Weights of a small GPT-style language model, trained from scratch on English Wikipedia: RMSNorm before each block, tied embeddings.
Each number is 128 + 24 x the weight over its row's rms, rounded and kept within 0 to 255. Layers, rows and columns count from 0. Numbers have three digits each. The size before them is the row's rms in percent of the matrix's.

# layer 4 MLP up, 704x256, rms 0.0572, rows 405-421, columns 0-127
102:121143100128145135138094102115151137109149090137117131108130098126170137150104116131090126103106093126120132089084174144119086130056134192071070110125120126172131155094127149153125128117109124161096104106154109123104156175136126156109101146164134143155126153154170124122124136129163129140196114117166095163141106159105174138119125161123139131122153118166115119118153132153137164135151
091:108125145080151119106136103134137076145137122114125129093151159121105145112105094126163149131097121127082115131095140160127110174118086115128084109133126136144117103146104126130124134144142119147103105101160174162105115081140116170139115109129164113141137147121110106111154126133118132143141109148136126162115139153162113096126158098132141102085143149131165103185184150108106142124170
167:146153122142123150152138137154115124132124113071130153129108130125165148134103066104111076148119107124126129113124140149142148174119112144128139149146137118123161129146133135177158133115147130152142122125107086141129107148159119108149152135108156123169117097106100137149075150092139143117119105156126154088155140121128165127078144159105129105157155135114125091118100100168098137135159
099:111143115099120083132122130131124101125109118125131124114148127145134128084127088178127101121100125099111115112119161146132124099133116148135145120116157102118129155146112136133143147110208100086103158112090131119143127092130143158120145137183108105118077091108154120122143108116163108133120152125115175092099128124101149131128129080158195130144120208125124100122126118102175107118116
105:117114139148116168139086162123141137165102133131102162133110121127149131138168132137139119130131077169135181137166127103130130170162112133166211137126130128130102137089144134158103140133119129146144129115119170111118137118143146121162132137142180077113116151173111128133065105120114100146104141132143084116171129148160136169131126107117114106146137120094145127121133133099110103129139
111:154128080117169111142124121135127117128161132128112124120138117172135106093138122071111112118132111125125079115138146123116133135122130197134159108132090145169143195147187125094154150140158130146116082130133114125146145134132082155111139144128121137098122140142112129125125108147141094122143104099143118117129073143113146118159134099140129182126127143126106111131122134108116123100080
104:104118163118188109106176132109102169155120077119102125111136141139122142104132139116108103089133139112145100108126135103122119143161116133094098115119167107167155144118165104131089117114140156122096104135131121095125217140141108138134110176137113123124153125103112134143128110153108111100071139101178120137141131166133129153158164115156105131113119132141152132126160125119122169101103
106:121137174149127151164136132096152111101135111057103103168150127109132125141194127129108133107160108062132129086124122130141094154140101117117139123139136144139114148114171119123136152167106128125147168102117134155163164153123126100085122129100140073102133157085122119135123069138151170095133127125130114108162130169118117145143165157125156118146123153140105117132159126109124089106135
096:147185110152109156121160143171127116145099146146123114130133172145119106132131119210157119122116179139136141137121110166105173090103084090144114131127106110086105122187112099135133155089089095160128152112119084116126109124149099068135146127116124157085103131145105111136122121104102101111142155130120155148136140161084149122125127133139091105080123164109164145083106126155148151139114
108:106147126133144132173120118158117161127159152121135138150147136149155115115133150126122143179121168122126108142176127141124156125155164109139188099142150128189091144174112130143087119119169129082148115108163157142109138108130086163130133139109108090095110175142153134135115156121163177128130136123138159101131147093121172130141103157144141129156129162075133117163105149152148137146117
094:160137145126115130171131097150155168132124138114111149112144127165140133185125179106085123166113130168117110159109089116145121081148127181159104122113104123083084171164115162106131126113135111139150144118138156143132141092142099104107086127130137091129144151153127127116145119135090104129111122159125136115121099183119147123126116132115143130146105099129108171168126149122117107141155
100:137143127133144140162106115144121098159142137106162130134122092101143120094160137191122125143169147170141152143113156135122146113113189145157143112095116184115155111131152149146108137115121119199140172090110094108170141122135105160113114156110097152112150130095113114136120132122122128145103137130129150137140124175139110125125147074103146136126083130137127144132156111132178113128138
098:104106102124157139134115128131150119114128145114142154122127139090134098103141156113086175126176149117112160129121107167131156118140097118124131113108095154112115105136101096191131145143075069139114146149084139098140110123137086097126151127123120122117121134118127154131128107156127133173129180072101117058142167146150145116147129100090145136142123123165156126131135141125133098155187
100:098116105176153118131109157139113170134159116090113124136137147113122132121117103128110094108132123160126126126144099155148129078150110098145111109122109136111120136122130084126141131090108154117171092104120164178127118084105134146115153118170103083132136164122118124092159106157101128155150102130122124077082137094107095124144153135158150125097137186146136096196112148157131104093158
099:148114138143117142168162160148138122099094131117119136146095148134128111125162133159165171144138084114130180134094147096166086129138132138109119111125145126127145130150168129125143138120121186137136126111124119129137088074144100087135128104102102103128094155148108094155109126125095092113104164144139112105126139150153123148100136154126125119143109132175124113134150119112143141146091
095:127145141156114168119147110120086091117134115102114132114155068131148146192162163126106178090112165155152162134117165168169159167136130135119117119172150147148125109164150114096129115094156110120125136083147139155153128153138131113098148094141131115122142143098099083096148164129121174152135094119143115124118151186116094121073134178123125126124092124104113133103094143130151131119168
098:100098146098148135117191118120147157158152071135086140139137164131154123143125111145116147137130092132124094133109102122151142144139142134135118126150160147132186131154124104195112102157121155098088109087139116122098176151134092127156120155124166115154165161128127125137123119154137146112112109108142132144104118083151134163149170120134146173204171098156107125103123112115138137146114
# layer 4 MLP down (transposed), 704x256, rms 0.0553, rows 405-421, columns 0-127
097:145139128131143108112120113103126156130133094245090135135145125125117133147122121114083122145131123094132138125116131153112111140069133141091114122142145120126093118133144145137113095096117150152084123137131125127103115163135144139084130114150140150148163103146146109175125156126117128154143117100124099158106110141148129105130132118158119148112121091105141142150132130105133135142155
091:148141113159122109114112110107080138179094145126124123145114160135112156143114097123120154123106153111129133123142117136122144137124126156136086153078114117120128112111138094116122169127118087168104148113155122181153117116138148130117128146108147090121148121129126123110166188172134144130160112126122183148181137133153095109153111097135163136092154173153148110144156165170136156143086
132:121102129107132078122121137101125128128130138143141104130147136131091142128135169155118159104131159115138114119119121110118113093149152091117111114118134133131102095122100109083102130148101118115126132140136150114132154118094146149119101121145120136115138135114125112110168126167122102125131170110128099163119129145137085124149096097133128143109087108122143169119145137104137109127108
099:133139146149138095083129168101145082115088100100122084132138100125136154167182109177142133149139096146139138148091114132163115125140149137125132147097159143130145120101157109162144082112145143118067120110122135130151126071166168122127177161169131136102143150108114150131153110098134117059133130121129128117116120161072138101149117140123142163189104143143112159144157173126118104129140
107:132119124126131155129144103143139139180127130126122127136119120156143143155162137166128129140155119163113131092175113122137140149114117152112154139096157127091081100118146103160120126098131135137109146148155142112152133069136156085156132129157120087119092139150125117148099165116161089144122132113114102158155127134116127161132159114113105113126147130115099145116150123128107149141123
109:137143106109151111137121112132095150140133097136121132136145159130122147121136154047114115117140113120123114147121133143159112148098135145098148135135121115126149144147171120133151111129106146143101108132125114100131154135102131131101146194093116127134111109151107148131177108128098112115134116149167143133123074132098107147149136092154137114122117139129149114134166122085121124123148
108:137108131137143123102168147110123135139130105136080093135134172128086127105134131107115118115102121110132141085123156148109130134172138133100124119128136116119151155159134127125105148143124153107102109135141132134131126123118118122139119126112122104140150143138109133111107034149121121120102159109149118102148133105132124172181131131140118112112132144142114100135137128118119145114107
107:115119076139110111092104118117107094097140120255151139128133123151118157137116127143119111137118148164104148153104130175119110129090151119097151148129144116134107154122119096134143119117141114143087117125106098099131120118127151119128151136124125147115139135148104112106140207157141138129122149101117150126125138115126108144135143115118128153113110114112164144134135154101131152131086
096:135143116071080105116166116164133114127141147173162129143174109181125121146144108086133142159162104170153119125112143107139177089125112099128104111118096136146122122138139104114104123127087157173136139143131076108113160116131105147138103130090142128134113128167083122114100137081123137150121155196088155149108111147130099112128089087131111125105135169119161122135120099104133108159116
106:060145189106159113145188115150090140149143177125118142112114112180136129112144132145119189153116146140125116083148136106124170141121150134156146146092157111143121131180153122114119127116127161125105122077131116122146160102167101120125150111149097141123112109137137163159098146135133108136124129112110122135092117103130157080158198136114171150140132105129138107159113109115105162140161
094:134111147082138117133105149153137102143143141167105108157105117157063130106115093123123116104102120135104112164103093112156107155155134117152133170084149146137115143099124137147142151143148136095141169079143104104098103094149131105142150192175142099127153138111090147124114147133153119099114132139125110117117118098094111096169145097105159136135117080097117134135138152110134161113154
103:130119137134118119115092135154125104104146169168188147120141109138116112113136133135128137154110156120150098120112145133106140114137139157108147167121136120137123177158146167153133190180159108148170109120173109063161150169106149107176121146106124156135132174138123121122133121120101138146117130149116144139107141137103149132145075121150120113075111110171148123122141108158146116102142
100:151114128108144122115112113157171106098149119120150138130150113125141152117130104113107143105168157137099112142139104144122115100131121091130119136121133146089122090108103113137123117155088113146131138135121144140117133115140089095137137137108117152105164127136101134126093151151133137134142150137104149095117129149120171180127074100102135121100094156139125100112140136147118118166156
101:111099114147127120114106116135149105159149134139146119111124110140136166127095133142113107114078130147140125120152151157180141073130135113115150153106129143109106114158192098149127123136114113172140133136139127149141132129132119124123120130104118127156134165132144140126132126103104111103133116151106164110096073108104137091113167134098131143088165146141151114109138160167159133094108
100:162154064102143105139111176100110143136042105154145121134097111152109117117129086119163097138103082149171116119123099114148120111127071144081132096105145173123117128146152095116106116113176158146133129126113098158119150139145150142161147086104111116148135106115097160158109069124123138129137146161157128200098141118112138145177096126114137127124111110133128114110145123107121167131134
100:102103161136092140102142117126089130113136172131127125105115129087108144135124156129106131123107136157137149112128163089150117153180144161119134148150145163158134144163168079118149185114134115101123129119124124116145135146118127115132167129143112134121121135119091117103161106124120116135126109106105138099114162155116118119139142156126087098126118107111153117080136183112127133147147
096:119126062093122132113150123126146129170160116178103108162148148145060107161156102151131127115147124119136122114128146116109152132145128103118132125163164100179128129134132139137159133132131161081128128123126134133124105120126090117116092147135118114127158120119169107118119111175093144127137109116168137147130134104133103164146092144120094150159125129141160113101138132130110140143126
# layer 4 MLP gate, 704x256, rms 0.0596, rows 406-422, columns 0-127
090:101146145128132084141165112131098127184144155133119122116133153098123112126121125144116088126129161147122112101141099125129154097128093102124153136160160090111148098078117152130123114101076121103188123182134124175119124122164141126128093128137127178163097102112141115130138131113117094141129112114086147127115110094129084120113116090168131088128125147067167147116122113168131135172120
121:110091135102142095120127144095129135124121158160129106141146145123101116127134190168142171097138161144120120147124123103119105094150158105137120091122126134138128107130093111072102130141101118116120145154150181109119133119084144153108079123159115162104157125142126117116172103170108108145120140116113103163132118116136087145148102101142123135103080103139158159124169136104155111123108
099:131107142104151104088112142162162129123106133123167118105114148137150115143126148174090102148168143143138145129116114160117139122132106146167136089150102106161122162128121123142086144121131090103133119133117143125131168107073148133092140121155129159137136136115142124119147134069135094132094103150131141132101125140131168130153103142144142163148128144132116153119150145141121142128160
106:135136160136103134097196109147148139150122137110196099137108104128125124168089145089134134140175152117162110164154164164140132139154124160091118142163119136116133126217217125131142107086121129122086111129147157099122119150103170128126138121101086121108110124097112133123134155103146140106124142146126118174111111114145158121149114128141152138122142146166120154148124090110174105148132
112:132130096134125122123110134153118121104131129124129153089146097164166103055100105097113130146121120162156076103141123144116129120110149178137141115099129181197131150136133143077135130130167132132137109127143132128145105161154103155136101121134098119112125150139164128094109123133168094143148089082132146123115091144117166110144062057147152163096123168143106146138118159137116114123086
098:147132152155189111162157145126114152134105088084121151109118127131126144119106141107115101103163146111157107078159132108125105135145129128132092121123168143165184120116156112120109123091121126131126121135137132120145177165106111092171119148146130112126129111101126146167089082161117134118095129142169135113139117156139159125151095138155087137084128153124141141124123122122091180106095
097:121134178164134154153151136121120157138147110056113128125170149109131100109168128122123145118161123106160130088152121110129110101159086109135091133102140136131128117120145132139142153145122158106167161116124144171152164146122109118109120101117130057110117139098152101142097092114130143136151141158111117110154125164137135112135092150130157087133157184160099130124137126120128092130129
094:164170093116139159103088124098131140172139103114160077145099120084161138154139142125085155135112130089134177129095114082119122130155125118116172120117130116125155153148107121146120109101132060125128147152118129122106153129063146146160108126123115128132122115160185116128103114140127145131160081096097100126135162105137124156115120165136139113143118091134138150091139101140139154110127
106:129164144140123121131159073157096160130116190144101138148124139170149119120135112147127142163120135153146075114152146134102138148153145143128127157088155204103088110150151121153099177124158134098120120109123120171128188101114095111159165123138128156109154181163139132122074163106169139144092115132120138121128142095128146122159093142130104094139145108089113111115130145143135120114106
095:141139169151116127120133155155100141147104141136167152159138171157138140151148107088093164143095111126086121140139110113149134128137157164155129124097116138094118152127144099149134108138133130120150148138144091159156172129133106132119162150106138113112149087136095138095146120085124148137096085122117130165097124108070138154137144110093149138158128120092079123128115149117153160142204
100:136143120131152106113173133119130126094131111127129116142098127149148105116131128119162123110098117131129124133080088110120112120100133110110157185115139126134110136153162122116139139148160123161147140109154134106129117137145145100154140135124123121151155128120139094124142115166140102116084122117115108145124137169171127116107111150168133173116103126112120155145141112156085127143105
104:155165131119113137152104127150111137120088101118118107133145108146138173120116107156113108123054121152156098140137145102097121149125162117144143195124183113155143126129139140059163124111192190101131115133142101134115100150114151148135099128125137119125153113153119132119115143098136122127120126142118146199069105136113146123069084144167124153111142120086086122111106123117108116094085
103:119116091153156152162092119177088113169136157111083159140136152147132108146087127129151103112126163146100139111066131151136134140119136116129136124090151138118120155159128170123099144116142129156123077112117157175114112092144138158109112138116137111104130126166128109073151101097075123125109098114110124124115149125149094133127153151117148084081101171189118107149114113147128101094146
103:141150127100152124086109094105130119124110130121136134116123121104140150137122100105107163113138110144116122130185086119119129112116151132112155158114158155105106061144148141140088137107118137191146157126102103154101145169115137136119088165123119087148123119122127096138144145113136119143124135135142138158118098134146132134095091132101130112088126104140124173099066139125134162084144
097:151128124184113161119128100128071114159118092076113145112165080123157124197140132115152160086138161141140139143117142165134138151106105112153094158163184136137147079172131120121121131105152124132142148127144149169139109174127120114138139137184150113126157130111139086101117153143135154140122109125131095118105128156076111109060115136117113116128138119120133147113105142178167125132155
099:145136161124140157166139129135114132119129112086141160120124134148179121122083118120090151139120121154143109105141088142118121105142129163138096138100129176082169105135139122172137088123132113144125144143140145115150144163131121131186116117119154100179138156130129117150109098133142137122125117101155160136083129116127160136145096138155153162125148098150090137115097100129102149140135
105:125156142164113137147143121151121147168153160133105140095148129105140118114156128155115149114160084138139140133115130163123092112146134146083143099162138134115143108157141129196101119128130156146126115119069118083127102120092114145103111145108112161110150153106083122129115139135159174125106072108162117104116095113185136109119114142130125084133155111149112135134119059191144123165160